Weights of a small GPT-style language model, trained from scratch on English Wikipedia: vocabulary 50257, 101M parameters.
Each number is 128 + 32 x the weight over its row's rms, rounded and kept within 0 to 255. Layers, rows and columns count from 0. The size above them is the row's rms in percent of the matrix's.

# layer 10 attention output (transposed), 512x512, rms 0.0348, rows 190-191, columns 128-255
size [ 87  87]
[[ 95 138  75 146 180 117  94 118 116 134 124  63 124  55 130 167 151  88 138 163  95 120 113 132 173  94 139 112 129 103 124 128  96 163  64 139 150 105  88 184 151 107 138 153 111 101 136  80 183 150 161 133 138 123 108 152 106 119 125 114 106 126 131  96 146 130  99 133 112  75 179 140 160  84 110 142 168  46 138 175 149 102 133 178 166 148 114 122 148 146 140 134 184 161 124 172 106 141 170  69  38 140 135 106 163 113 101 152 127 179 157 135 128 103 141 116 146 149 141 131 126  61  97 120 161 159 102 117]
 [140 166 128 181  76  81  95  75  80 151  87 129 189 168  65  55 189 114 135 110 148 152 114 188  87 131 156 132 136 143  93 121 105 103 149 166 107 132  98  92 183 158  95 128 133 107 133 131 122 100 193 111 194 117 136 181 101 136 109 191 161 146 114 192 112  99 109 102 157 126  99  76 173 152 162 133  73 177 104 113 130 130 221 130 163 151  79 141 138 113 109 130 174 123 155 116 141 136 134 154 138  95 128 139 165 137 141 193 109 113 132  86 149 149 128 103 104 172 120 134 103 101 136 146 159 123  55 155]]
# layer 10 attention value, 512x512, rms 0.0345, rows 191, columns 128-255
size [ 85]
[[164 154 125 124 115 158  96  94 167 141 172 136 149 104 184 122  92 118 153 135 130 142 150 112 132  66 116 103 149 107 123 139 103 186 117  77 121 158 118 183 151 133  67 162 148  86 163 136 131 155 110 104 123 110  94  89 144 126  97  89 120  95  85  23 166 163 148 151 162 168 168 122 142 127  97 161 126  75 104  95 149 153  83  99  87 151 177 137 130 142 144  60  93 138  90  97  94 135 128 159 114 145 146 143 143 162  91 102 179  90 117 191 102 135 110 120  70 110  99 138 155 152 137 137 134 152 167 127]]
# layer 10 attention query, 512x512, rms 0.0387, rows 192-217, columns 128-255
size [106  98  98  88  93 104  96  95 102 102  89  97  98  99  97  88 104 106 100 100  99 110 112 107 103 101]
[[ 81 147 141 142 125 133 111 148 142 103  87 116 139 178  73 131 149 138  96  77 107 132 148  68 133 126  99  65 172 179 128 129 137 181 142 110 193 184 151  93 105 113 148 132 155 138 144 229 157 111  74 174 137 169 162 112 118  90 142 117 156  84 161 209 145  85 132 101 191 215  32 116 102 128 125 103 175  86 144 162 113 146 134 128 159 105  94  85 119 162 165 137 147 158  98 126 167 122  52 108  90 129 117  98 154 167  82  73 104  83 135 155  81 168 124 176 132 136 146 145 108  92 114 193 135 150  93 104]
 [135 117 188  92 118 118  92  61 158 128 201 111  77  94 114 163  99 134 112 146  76 135 107 137 102 122 187 162 148 165 120 101 121 113 104 183 136 138 152 131 133 111 160 197 183  87 115  71 163  99  74 134  89 144 114  94 119 135 196 118 134 113 116 141 198  94  68  76 111 110 139  77 161  54 118 116 109 142  79 116 102 149 114  70 179 102 137 160 110 196 116 151 104 121  59 134 104 135 144 149 125 106 118 141 174 101 146  94 144 159  76 139 130 107 133 160 138 114 117 111 105 134 152 120 143  62 123 221]
 [ 94 161  44 157 120 115 179 160 151  95 101 140 126 158 121 123 126  55 132 119 109 120  83 105 109 166  70  53  95 106  93 132 171 167 135 110 135 105 138  99  96 178 126  92 117 144 117 150 134 129 206  47 145  60 121 150 186  94  86 106 129 141 145 160 102 117 198 151 149 160 130 138 115 174 173 143 100 147 211 182 117  83 136 152  85 157 131 107 153 109 136  89 164 151 178 153 127 124 107 163 134 159 148 124  92 165 114 140 134 121 159  85 115 161 120 149 144 130 117 131 130  73 107 138 157 187  90 108]
 [179  44 169 130 140 160  88 119 187 122 116  92 132 162 108 112 147 114 124 161 138 118 138 162 120 122 138 165  98 178 103 125 135  97 108  84 201 171  87 103 193 100 178 199 126 100 131 107 122 105  87 152 149 188 174 127 106 127 205 102 144 103 153 182 176 106 124  75 116 104  55  72 141 104 153  58 163  82  59 150 159 154 149 139 148  92 144 100 124 175 155 105 152 148 126 144 182 121  99 146 117 143 128 163 171 113 112 108 155  81 126  98  88 157  96  74 169 134  97 168 173 158 132 179 107 108 114 216]
 [118 128 126 130  97 130 125  85 123 118 153 105 116 144 125  50 152 116  86 117  96 138 129 109 149 138 177 161 148 189  84 131 170 119 163 102 154 149 133 116 140 136 166 112 150 151 161 108  74 100  84 156 136  91 171  77  76 151 163 134 135 113  77 139 137 101 136  90 104 118 119 125 165  98 122  74 169 186 133 158 193 122 124 111 158 111 144 109 119 176 144 101 188 145 115 199 173  64 114 153 134 162 143 175 167 150 113 103 134 109 175  98 114 130  82 139 138 191 118 206 140 151 121 125 118  60 105 184]
 [ 75 128 163  83  87 102 166 129 129  67  92 158 148 154 118 157  73  91 160 134 197 158 107 141 126 153  94 121 115 128  96 124 145 154 208 120 105 138 155  90 147 206 101  81 116 107 126  99 119 165 192 102 140  99 116 124 161 134 190 121  87 121 147 175 136 163 150 153 100 164 183 133 142 109 152 161 138 139 136 128 133 135  83 119 143 178 194 143 142  77  91 130 136 134 131 141 135 116 144  82 129 129  63 178 106 158 134 161  92  99 109 140 108  87  84 142 167 145 114 118 170 163 120 150 129 160 146  89]
 [179 116 100 110 149  79 123 109  64 127 115 188 178 130 182 129  94 115  87 181 137 170  57 136 180 130 137 117 174 111 196 110 123  94 112 123  94 208 161 117  75  94  71 140 112 161 103 120 146 136 110 150  59 132 109  84 154 128 124 152 145 187 130 112  98 163 132 128 122 114 162 128 121 158 111 193  98  88 135 112 101 126 126 112 111 187 162 113  81 171 163 100 109 112 137 148 142 146  83 152 101 111 106 130 127 159 144 127 156 131 113 173 184 142 130 122 156  84 143  80  68 105 157  89 156  61 171 130]
 [120  54 159 152  83 175  75 102 148 102 140 117 100 147  71  77 100 171  74 121 153  87 123  95  90 124 114 147  81 166 132 129 124 124 137 138 164  78 104  96 182 126 164  80 138 164 138 109 162  80 138 126 184 123 125 140 115 153 142 134 183  70 136 122 123 117 147 136  97 105 121 174 162 109 142 115 167 143 109 124 165 159 149 147  90 145 131 146 151 179 161 179 108 147 124 150 172  88 152 100 140 142 129 161 141 133 137 126 116 154 177 115  87 141  87  81 139 158 124 155 212 165 121 201  71 160 106 103]
 [117 141 184 133 136 199 162 113 158 144 104 154 139 124 121 161 122  75 169  89 188 154 159 114 107  83 166 103 177 149 138 100 110 128 146 168  29 140  88 123 166 129 124 119 121 126  91 124  98 159 102 144 149 127 177  71 110  85 126 123  88 154 149 197 113 152 108 144  87 117 100 114 123 142  38  74 141  53  65 113 126  93 136 119 159 126 144 156  69  65 105 101 109  87 121 158 122 121  90 124  71 126 120 151 158  40 103 120 134 106  82 135  90 145 149 101 146  91 152 129  86 168 152 132 157 121 131 124]
 [135 119 187 127 161 160 127 100 134 153  97 131 163 128 127 135 177  96 117 119  99 124 147 136 131 119 200 134 129 141 168 120 155  71 111 181  94 201 170 142  93 113  97 158 135 135 101  87 143 157 108 182 101 198 167  85  69 156 107 161 155 141 138 166  98 111  69 149  87  92 144 114 109 105 108 105 111 108  79  83 139 141 158 145 154 111 153 106  80 131  85 121 136 133 109 146 144 126 134 139 154 101 148 128 159  97 130 109 129 169 137 164 139 132 141 105 162  52 140 187  92 169 138 117 116  84 110 129]
 [ 58 127 180 175 130 112 116 101 119 169 126 130  92 114 123  96 151 130 141  58 126 141 194 101 162 123 169 103 133 150 134 159  82  92 121 120  92 159 135  75 174 144 114 115 146 125 170 178  95 144  59 159 136 181 167  72  66 128 156 160 138 130 124 121 104 102  92 124 140 203 109  95  92 152 105 101 126 126 107 109 130 169 129 100 133 115 112 140 151  70 129 103  91 141 123 116 115 139 133  78  95 104 104 156  99  63 100 131 168 129 111 137 141 127 129 116 142 147  98 151  66 154 169  70 199 126 109 115]
 [ 96 126  79 115 116 112 169 181  59  88 142 113 138 108 142  78 113 121 192 121 126 117 106 160 135 200 101 157 174  69 141 138 161  79  89  94 121 106 191 117  92 178 117  56 137 135 161 120 141 146 142 114 119  66 163  92 181 131  79 105 120 136 118  82 155 160 171 134 152 171 153 121 112 116 134 161 120 158 142 141 100 107  83 137  93 110 144 128 171  87 113 127 138 138 177 123 138 128 117 101 167  78 121 139  78 149 165 171 109 118 124 120 149 143  67 163 104 186 117 128 102 103  91  97 142 177 148 152]
 [181 121 105 106 194 135  95 127 115 127 110 167 131 152 140  76 129 154  84 140 129 126  85 187 179 170 101 152 187  91 151 152 145 133 139 159 158 169 147 112 113  99 115 134  96  65 149 197 131 122 170 123  64 112  69 126 192 140 111 114 148 184 123  99 123 198 147  95 132 102 112 140 102 102 179 151  88 100 148 103  66 138  97 147  52 138 191 112 109 113 104 114 150 108 172  95  89 149  25 170 158  97 100  82 122  82 155 177 164 148 152 193 155 132 126 167 155 119 138  98 141 104 109 153 110 109 114 111]
 [ 90 144 117 125  96 141 116 113 115 124 169  94  97 122 114 182 129  97 129  84  87 101 217 135 132 175 152  68  58 105 111 134 142 129 180 178  94  61 174 147 150 196 126 138 147 127 156 186 116 106 117 127 166 136 164 142 114 108 147  64 116  64 142 141 129 126 119 125 158 142 140 140 118 156  99  83 181 118 129 139  73 128 186 105 126 124  70 166 148  85 108 137 150  96 133  69 155 113 150 109 129 131 100 113 110  76 182 139 141  85  98  66 119 161 159 201  68 117 133 134  83 140  74  99 145 173 159  86]
 [113 108 197 123 106 124 115 108  92  90 142 111 123  92  98 134 100 133  95  69 119 107 190 207 128 169 188  64 105 116  79 149 133 108 212 151 145 114 138 112 116 183  72 159 151  98 152 122  98 116 113 167 111 156 122 153  72 150 111 165 124 138 128 129  98  82 111 162 105  98 114 128 121 128 136 152 164 142 174 119  66 126 193 146 227 107 120 153 108  91 139  98 125 129 145 108 109 100 154  94 174 119 127 164 104 117 158 107 148 106 170 111 163 160 151 118 141 141  80 155 110 154 169 111 159 130 206 114]
 [130  98 111 160 130 204 123 132 172 100  77 143 149 147 195 168 182 143 137  83 199 124 124  87 115 131 212  98 153 204 162 105 124 109 191 135  83 164 102 119 157 139 123  90 149 148 117 128 102 138 102 129 139 140 139 152 112 150 145 124 112 119 135 163 125  92 113 131 172  73 110 167 147 105 103 136  85 129 114 146 172  90 140 156 167  60 151 144  60 107 110 123 124 116  69  95 140 105 112 122  86 113 107 185 178 122 126 107 148 105 112 185 109  74 174  76 138 136 125 126 116 125 119 110 133  99  90 136]
 [166 128 106  85 145 118 104 130 142 132  82 170 138 111 149 124  66 161 141 155 124  97 167 134  86 142 172 158 105  95 199 160 189 105 138 145 120 133 117 184  98 134 117  86 116 114 121  83 159 138 183 125  70 124 142 112 133 136 150 171 197 204 142 114 119 129 116 136 148 108 131 160  93  75 132 125  66 161 177 147 160 112 113 120 104 158 130 135 108 164 129 150 118 124 179 142 130 144  98 105 112 119 125 110 119 122 146 141  98  94 132  99 123 174 125 164 160 130 172 132 147 125 122 100  52 113 137  99]
 [ 94 129  80  93 107 128 165 169 149 119 123 120 103 132  74 127 131 179 114 153 120 106 150 173 127 124 108 105 108 124 190 111 183  56 131 104 128  87 143 131 124 127  92 126 106 111 113  94 119 156 147 119 190  85  73  62 145 128  94 121 175 118 143 100 195 152 104 157 145 124 127 127  86  73  80 113  93 133 109 150 157 116 141 118  80 108 158 134 161  98 127 142 106 136 138 131 162  98 114 128  94  69 103 120 156 120 109 150  91 116  74 154 155 118 105 138 165 182 150 124 137 166 137 155 128 165 119 130]
 [143 168 143 124 148 147 147  93 194 104 114  96 108 158 165 134 128 141 148 109 118 121 143  85 142 138 162 127  91 121  65 109 122  83 108 162 115 161 100 110 106 127 124 203 146 121 122  38 116 108 124 119 146 120 136 168  54 140 158 128 100 108 165 152 138 117 127 131 117 126  84  86 154 123 139 137 168 119 102 193 100 112 196  96 184 114  47 200 117 135 104 106 166 134 104  82 101 113  94 108 139 133 134 129 121 119 122 118 200 122 184 117 110  68 180  93  91 132 134 103  67 159 140 170 107  81 130 141]
 [109 151 161  84 129  89 138  86 110 190 134 140 154 194 152 142 118 132 142 151 152 128 108  95 119  90 153 160 123 125 127  92  75 180  79 140 112 184 138 166 175 110  89 135  83 153 128 148 162 130 170 124 142 229 119 137 141 168 146 112 139 121 156 146 110 108 148 127 149 116 160 128 144 175 161 140  89 162 125 143 163 131 135  59  94 180 183  84 121  98  81 170 127 106 158 144 131 131  81 180 181 101 116  66 174 133 149  85 125 114 102 142 127 164 128 127 156 110 183  93 102 102  81 143 105 136 119 152]
 [117 146 145 127 121 160 102  83 123 101 143  87 145 186 138 117 123  77 147  74 153 129 165 148  68 139 142  98 118  98  99  65 100 128 150 147 127 162 119 120 146 158 124 137 135 117 127 121  71 113  97 138 172 114 177 132  80  85 194 126  86  83 122 128 125  67 111 181 120 152 162 106 155 138 137  85 194 173 146 165 118 129 154 135 146 150 137 177 126  99 159 106 136 119  92 146 111  96 101 134 169 148 143 131  91 109 122  32 182 147 184  64 133 121 138 154 142 131 110 121  72 155  89  74 152 134 108 130]
 [131 163  79 129  95 178 140 144 143 164 183 118  96 179 125 116 136 127 134 183  88 103  85 107 141  65 114 158  77 187 156 117  95 113  86 151 149  89  93 145  84  63 121 140 107 145 129 135 164  97 101 148 132  96 142 133 108 104 121 149 204 148  77  70 137 105 132 141 177  54 115  97 134  99 117 161 113 140 102 141 139 115 124  80 151  73  92 107  96 214 119 164 101 117 128 170 149 132  57 137 131 170 134 176 156 227 142 123 140 104 113 138 117 117 136 154 121  99 135 159 153 118 180 215  98 129  97 190]
 [100 170 159 126 109  98 140 125 110 152 123 128 128 135 125 168 118 143 133 132  96 115 153 123 106 148 103 127 171  94 140 136 177  52 118 115 129  72 139 117 108  83 140  91 139 175 153 145 117 115 128 108 172  30 122 147 134  96 178 120 128 187 104 109 117 103 154 153 126 171 145  94  87 121 132 124 129 124 115 184 161 117 125 135 128 139 129 139 149 141 132 130 163  81 123 114 123 175 120 133 156 192 108 113 141 194 131 112  93 151 156  69 163 102 116 101 132 195 163 113 114 134 144  84 123 124 155  82]
 [119 111 176 121  89  50 139 121 146 149 138 133  89 112 120 130 126  97  89  97 120 119 114 169 111 145 163 107  63 136 145 134 108 184 159 115 190 110  34 124  90 110 114 179 117 149 169 111  80 132 125 120 129 153 120 148  68 121 161 121 107 136 158 117 134  67  99 177 143 156 157 115 135 169 156 166  34  99  77 132 168  98 144 156 147 135 159 109  82 120 114 168 130 142 108 200 116  91 162  56 100 162 112 140 103 163  75 147 161 148 156 114 141 150 159  86  92 120  75 139 162 137 121  69  91 121 147  77]
 [147  95 161 144  88  77 114  57 138  74 149 126  77 127 136 105  28  64 107 146 133  94 139  79 131 128 138 118  93 111 103  97 119 116 130 180 134 127  79 164 119 159 108 142 134 199 113 104  74  95  90 128 123 175 160 199  94 138 186 151  76 152  82 115  73  91  97 162 143 123 101 138 182 162 161 157 160 123 158 152 119  88 204 139 191 170 124 164 164 152 116 175 108 130 110 123 139 173 106 153 126 135 110 148  88 197 130  90 120 146 186  82 156  96 155 107 133 123 103 137 104 171 141 142 102 162 119 119]
 [152 134  90  62 148 125 164 147 171 180 116 135 138 197 161 165 119  69 138 197 170 143 123 110 137 125 151 162  85 172  64 104 121 148 102 113 121  72 133 163 140 156 151 113 172  68 155 110 123 109 130 100 187 151 162 123 182 129 138 123  87 178 101 119 131 187 109 151 116  97 179  73 164 128 120 146 167  96 135 117 108 101 158 114  96 105 104  94 109 162 119 118 159 102 140 162 156 122  89 149 175 173  67 139 133 146 122 143 143  94 103  75 121  95 150 185 108 118 150 176 193  99  99 197  72 133 116 105]]
# layer 10 attention key, 512x512, rms 0.0383, rows 192-216, columns 128-255
size [ 97  98  98  95  94 101  87  87 105 102  96 102  81  90 102 103  93 107 112 107  86 111 111 106 103]
[[134 195 161 128 112 130 111 134 118 136 143 148 102 158  61 111 127 163 178 147 165 115 134 200 116  96 146 167  83  90 127 156 167 101 210  91  61  92 132 124  76  96  87 141  81 157 136 129 156 200 170 118 136  99 113  97 126 155 108 134 136 143 129 126 121 112 122 144 163  78  86 149 138  86 103 111 115 108 167 131 126 143 146 149 110 146 189 139 147 143 172 109 119 110 112 143 159 126 118 120 121  99 121  78 146 136 138 144 100 115 128 105 142 195 113 142 138 121 121 100 131 141 140 101 129 108 109 143]
 [185 158 127 109 179  87 184 117 182 138 123 173 132  98 125 131 138 122 173 158 121 104  97 126 142 130  76 115  84  92 128 110 180 139 191 118  76 136 134 108 155  76  92 135 165 117 130 170 155 132 152 130 172 148 110 188 146  87 183 141 174 174 102  91 110 144 174 113  99 120  81 147 140 185 129 182 135  86 144 124 164  85 158 109  72 119 150 172  91 124 102 135 108 205 142 193 150 171 158 144  86 159 107 113 123 133 142 172 116 146 111 151 190 134 120 144 107 159 117 105 170 127 132  99 135 104 183  90]
 [109 135 166 113 131 204 106 153 112 119  92 104 141 179  93 130 156 151 126  46 136 134 145 110  99 100 152 119 182 138 145 130  91 109  91 155 179 113 125 183  73 166 144 153 126 144 113  94  61  98 119  57 107 107 165 106  94 170 144 149  89 103 145 105 182 108 107 146  97 139 177 138 111 107 125  60 113 145  90 150 137 186 100 108 173 168  58  99 122 144 171 128 142 113 110 132  56  64  66 115  96 156 141 123 170 118  74  79 144 132 124  94 146 119 117 107 153  87 178 114 123 157 108 166 106 123  96 108]
 [109 118 137 128 116 115 144 119  88 135 141 146  32 100 133 115  93 110 101 153 139 180 163 125 118 121 189 122 134 139 154 132 129 113 149 105 138  75 114 149  58  37 134 194 113 152 125 146 162 157 140 143 155 158 119  73 127 134  96  88 126 129 152 167 118  93 133 196 143 125 114 125  86 168 118 129 112 105 153 117 112 124 168  82 158  86 156 168 117 122 151  90 154  98 109 109  93 123 148 155 185 104  84 119  92 136 100  60  86  73 157 150 202 114 200 144 101 159 182 117  78 180 120 108 110 111 101 188]
 [128 147 152 121 133 189 127 114  35  89 143  98  85 107 134 131 116 194 129 118 111 145 147  82 122 123 137 105 122 174 126 164 131 120 131 138 140  69  73 150 127  88 110 125  89 156  70 148 111 152 143 102 118 117 216  71  75 119 156 112 120 124 162  99 141  69 108 143 153 151 100 129 157 110 170 108 125 107 101 145 123 167 140  85 163 151 113 118 106 165 131  89 169  90  78  77 102 120  95 149 123 132 105  82 145 130  87  99 109 108 181 127 162 110 146 104 154 148 145 125  86 121 121 184 118 147  70 200]
 [125 207 161  96 146 146 118  88 143 159 103 161 182 121 135 124 123 103 117 154 100  94 162 123 110  96 156 134 106 120 169 157 100 174 167 142 108  97 156 113 134 196 110 111 146 143 129  76 148 127 144 101 178  98 160 159 130  98 136 153 126 133 125 136 186 151 129 167  73 237 120 106 112 158 120 131 134 191 154 103 141 109  73 106 170 129 122 140 191 101 139 128  39 154  70 162 108 130 151  87  73 108 123 187 143  72 161 126 169 106 124 150 135 140 163 221 111 141 146 123 136 117  75 159 120 139 122  53]
 [166 101 108  80 130 100 125  79 136 167 139 164 164  93 195 156 130 143  94 127 138 147 104 173 159 114  60 153 140 115  79 158 190 137 118 154 157 116 136 150 169 144  68 119 142  75 160 123 107 119  99 153 154  76  72 154 132 141 126 126 110 152  97 110 110 199 171  45 106  76 126 150 185 125 125 142 144 117 170 156 152 134  84 153  96 139 124 127 124 118  95 137 113 142 183 158 166 162  95 108 141  84 136 122 118 162 150 111  84 155 127 135 115 121  83 181 119 130  93 183 161  57 132 136 194 132 171  87]
 [117 138 146 142 154  99 120 141  87 154 155 129  84 118 167 147  94 122  91  99 169 113 200  72  98 150 163  99 145 133 160 137 136 110 119 131 117 140  65 134 109  97 146  80 115 129 109  83 127 171 146  94 111 143 161  84 116 119 120 127  90  95 104 129 119 118 127 146 111 183  62 123 121 187  95 119 137  94 100 156 131 147 114 120 176 133 164 112 115 185 154 114 131  99 135  41  73  96  97  92  51 110 101  97 178  64  60  90 225  60 148 126 179 140 158 124 143  76 160  94 100 136 127 164  97 156  98 155]
 [102 184 137 111 124 115 195  66 112 136 146 128 109 147 143 142 211 157 162 147 114 121  48 169  86 146 159 111 132  88 173 133 126 186 127 125  84  91 136 149  98 186 126 194 117 112 116 104 150 101 136 146 195 163 106 121 113 140 162 152 162 138 171 146 181 132 121 157  96 112 113 138 107 138 102 153 129 114 107 101 125 124 140 165 172 133 136 181  96  85 145 124 126 109 102 193 150 168 165 173 103 133 117 145 112 121 108 146 112  92 144 179  87 111 179 130 156 128 113 171 117 164  67 113 120  73 138 106]
 [159 160 162 157  98 123 122 150  77 106 124 123  76  89 158 116 147 164  95  58 223 122  80 101 165 187 113  97 136 175 152 157 123 114 121  97 173  36 120 169  97 174 113 128  69 150 117 126 135  86 114 131 172 125 131  84 104 147 132 102 113 125 180  63 129 116 134 172 117  90 115 128 138  85 154 164 139  92  95 111 139 203 158 153 181 146 135 154  59  96 134 107 129 101 115  97 104 170  92 131 127 145  87 120 166 179  46 105  73  59 155 134 137 166 149  85 173 190 166 133  83 126 114 209 153 145  81 165]
 [136 109  88 112 147 163 149 143 137  92 128 125 120 137  86 161 168 169 149 146  87 172 160 128 125 145 116  78  62  92 147 164 110 138  92 112 156 128 124 161 103 133 100 110 125 138  70 128 160 166 163 144  91 130 117  82 101 150 139 157  83  76 114 131 180  98  98 199  67  85 106 147 101 145 122 118  96  97  93 103 141 144 144 130 130 150 139 110 149 145 124 115 121  81  88 118  99 118  79 124 124  94 143  73 126 100 153 166 148 140 141 114 173 163 149 105 121 100 128 123 126 125 125 149  94 117 113 142]
 [134  47 141 142 132 129 129 149 172 119 107 111 163 124 108 152 183 111 170 121  67 135 119 156 161 143 106 125 108 124  64  69 149 127 109 108 128 212 182 114 115  92 140 157 141  67 140 116 136 163 125 142 119 153 114 149 184  82 141 158 153 128 110  89 103 176  96  90 137  77 141 115 162 117 108 154 127 136 142  88 114 136 134 134  88 110 166  72 154 119 106 112 125 125 168 105 168 173 179  70 145 194 143 136 116 131 211 134 103 200  99 148 154 101 123 126  93 142  54 173  96 133 129  77 164 145 120  77]
 [125 130  92 133 116 106 133 129 124 103 157 122 127 142  88 111 175 107 131 115 145  71 147 193 145 166 122 119 118 130 137 135 151 158  99  92 144  86 151 149 171 118 143 131 106  94 104 128 109 113 172 138 103 172 180 110 170 108 136 128 140 149 132 101 154 135 209 110 104 110 139 114 178 112 160 215 164 157 122 144 103 145 165 192 156 126  82 129 102 108 127 142 164 172 153 141 125 182 125 167 143 121 110 124 154 176 172 123  85 138  96  90 164 103 138 143 156 126 146  82 162 142 133 135 149 177 168 110]
 [134 115  88 136 122 126 137  72 152 133 109 113 106 101 147 159 193 149 140 125  94 112  73 173 142  73 162 103 160 130 120 135 130 114 132 156 125 156 109 117 118 161 110 140 147  84 151 146 140 129 130 153 140 160  76  99 129 161 157 118 161 110 148 143 124 152  94 140 155  90 168 134 103 111  35 146 125 139 124  65 148  85 108 103 153 181  92 125 184 113  92 171  58 145  68 119 134 100 144 110  94 119 165 126 111 119 190 181 112  92 117 189 112 129 114 181 138 123 103 110  67  83  98  58 141 107 144 101]
 [ 95  80  94 158 122 209 124 137  96 108 115 121 100 112  96 182 159 166 154 127 133 163 189 134 188 119 146 101 153 160 167 149  85  98  73 147 191  82 123 179  93 159 118 128 124 132  88 164 121 105 116 122 139 104 158 110 129 166  95 107 120 146 123 160 173 108  85 170  94  76 167 119  55 103 116 154 115 161 151 109 105 180 123 146 189 138 106  59 168 139  68 136  89 131  91 127 144 127  81 122 199 149 138 104  74 169 116 162 100  69  89 180 151 127 121 118 157  73 131 113  84 120 120 120 165 127 149 109]
 [129 174 118 124 128 151 140 137  93  87 180 100 111 128 124 125 152 175 134 108 166 114  92  96 104 100 139 144  96 149 174 152 110 170 153 146 161 123  56 122  99 206 128 132 118 186 112 157 148 125 154 136 105 132 126 143  87 167 131 138 131 156 192 144  98  89 106 181 109 106 105  94  96  95  84 133  93 119  94  89 114 130 185 100 122 150 113 137  88 161 162  75 173  91 109 146 100 115 127 145 164 106 144  82 125 100  87 120 107  85 184 116 110  84 132  94 138 101 139  81 100 111 113 159 115  99 164 118]
 [145 161  93 120 114  78 109 174 144 140 100 145 118 118 173  86  68 191  71  84 200 137 118  73 113 156 129 130 126 126 169 103 133  75  90  44 137 145  71 154 141 132 129 102 100 146 162 137 103 106  89 136 175 148  76 108 150 133 114 136 126 153 130 120  81 118 138 122 147 166  98 141 156 105 162 107 169 152  93 145 129 173 137 152 172 136 122 152 103 144 144 129 148 140 166 171 172 154 143 102 165 151  87  96 169 192  68 126 122  75 134 130 118  99 118  81 101 174 129 176 121 105 178 101 136 146 176 125]
 [114 102 166 108 142 115  67 180 145 117 152  84 138 100 185 173  87 110   2 134 120 106 132 124  91 131 173  94  95  84 148  87 151 173 116 144 115 129  98 137 163 151  89  79 120 131  83 135  71 155  67 130 131 181 109 184 108  65 157 124 161  98 115  73  93 107  98 146 137 177 144 151 145 116 132 151 140 142  55  93 148 130 137  93 122 105 140 129  76 129 134 151 160 148  54 135 151 123 180 131 134  96  92 157 124  67 148 202 105  94 119 168 103 166 151 148 170 117 108 149 136 180 132 116 148 130 121 151]
 [160 177 167 107 115 202 139 101 123 116 160  86  58 140 101 111 126 144 211 140 127 152 127 131 149 124 155 138 148 121  93 164 106  96 133  82 161 108 116 129  62 181 148 142 123 157 131  78 177  94 124 146 146  88 147  88  61 123  93 115 182 115 177 195 211  75 115 187  82 152 113  92 126 115 151 136  86 136  93 135  85  97 163  72 143 178  75 135 166 121 107 117 110  80  27  87 106 147 143 156 150 127 150  75 120 126  93 116 134 133 159 145 138 151 142 115 174  95 103 117 139 156 169 171 105  74  84 184]
 [155 150  66 116 153  41 123 204 145 139 149 131 114 150 156  94  88 168  65 127 176 141  74  97 165 151 114 135 120 131 120 132  79 158 172 176  95 128  91 125 189 198 117 142 120 137 167 158 172  64 127 134 180 170 126 105 142 122 150 107 172 130 114 116 136 103 101 109 123 154 155  92  84 169 106  86 116 122 134  91 166 154 147 162  99 141  99 101  95 124 115 124 123 190 109 162 170 157 115 129 169 127 129 139  74 153 158 135 108 118 121 125  92 175 130 137 104 175 160 145 153 107 106 127 133 138 148 114]
 [ 89 155 149 104 154  86 176  84 105  90 140 130 164 156 152 101 151 127 127 126 134  94 107 130 169  86 107 127 140 103  73 122 114 169 168 158  90 159 161 166 127 103  76  68 152  90  86 137 182 176  96 157 154 150 131 132  97 110 124 125 100 174 139 112 153 147 142 170 153 144 155 123 161 176 154 110 171 127 203 123 165 124  61 146  93  92  94 129 169  42  89  72  57 111 113 135 134 188  90 151 178 167 178 141 127 118 146 121  89 123 104 114 162 148 141 132 120 151 128 125  82 185  89 130 129 126 155  92]
 [137 131 160 146  75  79 101 129 131 127 135  88 143 129 153 105  63 130 100  80 186 107 134  63 133 128 136 148 145 179 112 114 119 124 114 161 135 132  80 142 111 109 155 125  91 147 141 100 114  97 128 148 125 147 157 121 106 135  98 107 161 172 168 128  93 105 130 144 193 107  96 110 110 124 159 107 125  82  92  84 161 102 137 134 152 131 110  93  87 175 166 158 143 144 147 105 116 160 154 133 142 127  55 121 107 131 126  96 128 131 138 121  72 115 137 134 125 166 176 118 110 148 191 155 120 113 131 205]
 [113 124 130 162 138  76 128 115 149 151  84 167 130 143 164 109 112 147 148 120  92 136 171  72 147 142  99  86 167 102  73 118  80 131 107 175  93 169 185 111 115 153 166 114 159  93 130  83  77 116 159 131 170 100  51 167 172 120 130 119 107 133 102 116  97 103 166 119 125 110  90 111 169 139 127 155 158 145  80 171 122 136 143 131  84  75 132  78 215 135  85 134 164 158 138 145 108 147 118 148 118 130 146 103 143 130 170 144  86 181 136 108 134 126 126 115 108 114 100 164 150  76 111 115 102 137 161  53]
 [131  84 124 141 148  50 157 170 105  98  95 100 125  98 145 139 106 117 138  76  57 137 182 132 148  98 158 138 107 157 124 147  84 142 146 174 185 159 126 164 134  79 147 149 136 112 191 160  61 143 136 139 110 106 117 135 123 150 121 142 127 242  97 107 126  99  78 164 215 109 162 148 126  86  84  95  83  87 127  95  94 116 101  94 108 133 142  67 126 102 128 151 137 175 144 118 167 116 124  54 123 117  94 182  67 141 145 153 122 114  72 158 125 173 203  76 113 152 136 171 102 121  96 125 115 140 134 109]
 [123 132 121 134 163  76 135 124 121 109 126  92  94 153  81 116  90 139 177 131 107  80 132 118 110 114 162  91 135 140 120 119  87 116 103 183  92 169 138 161 102 100  91 135 140 110  84 124 128 144 121 156 158 136 159 145 112 158 114 173 126 226 156 153  93 185 115 170 166 140  98 102  68  95 139 122 126 177 144 163 170  85 114 179 125 156 150 129 145 104 171 149 138  77 194  94 105 188  46 162 141 170 127 124 104  74 102 113  93  77 155  84 130 117 164  76 104 156 145 123  83  94 127  89 160 140 118 158]]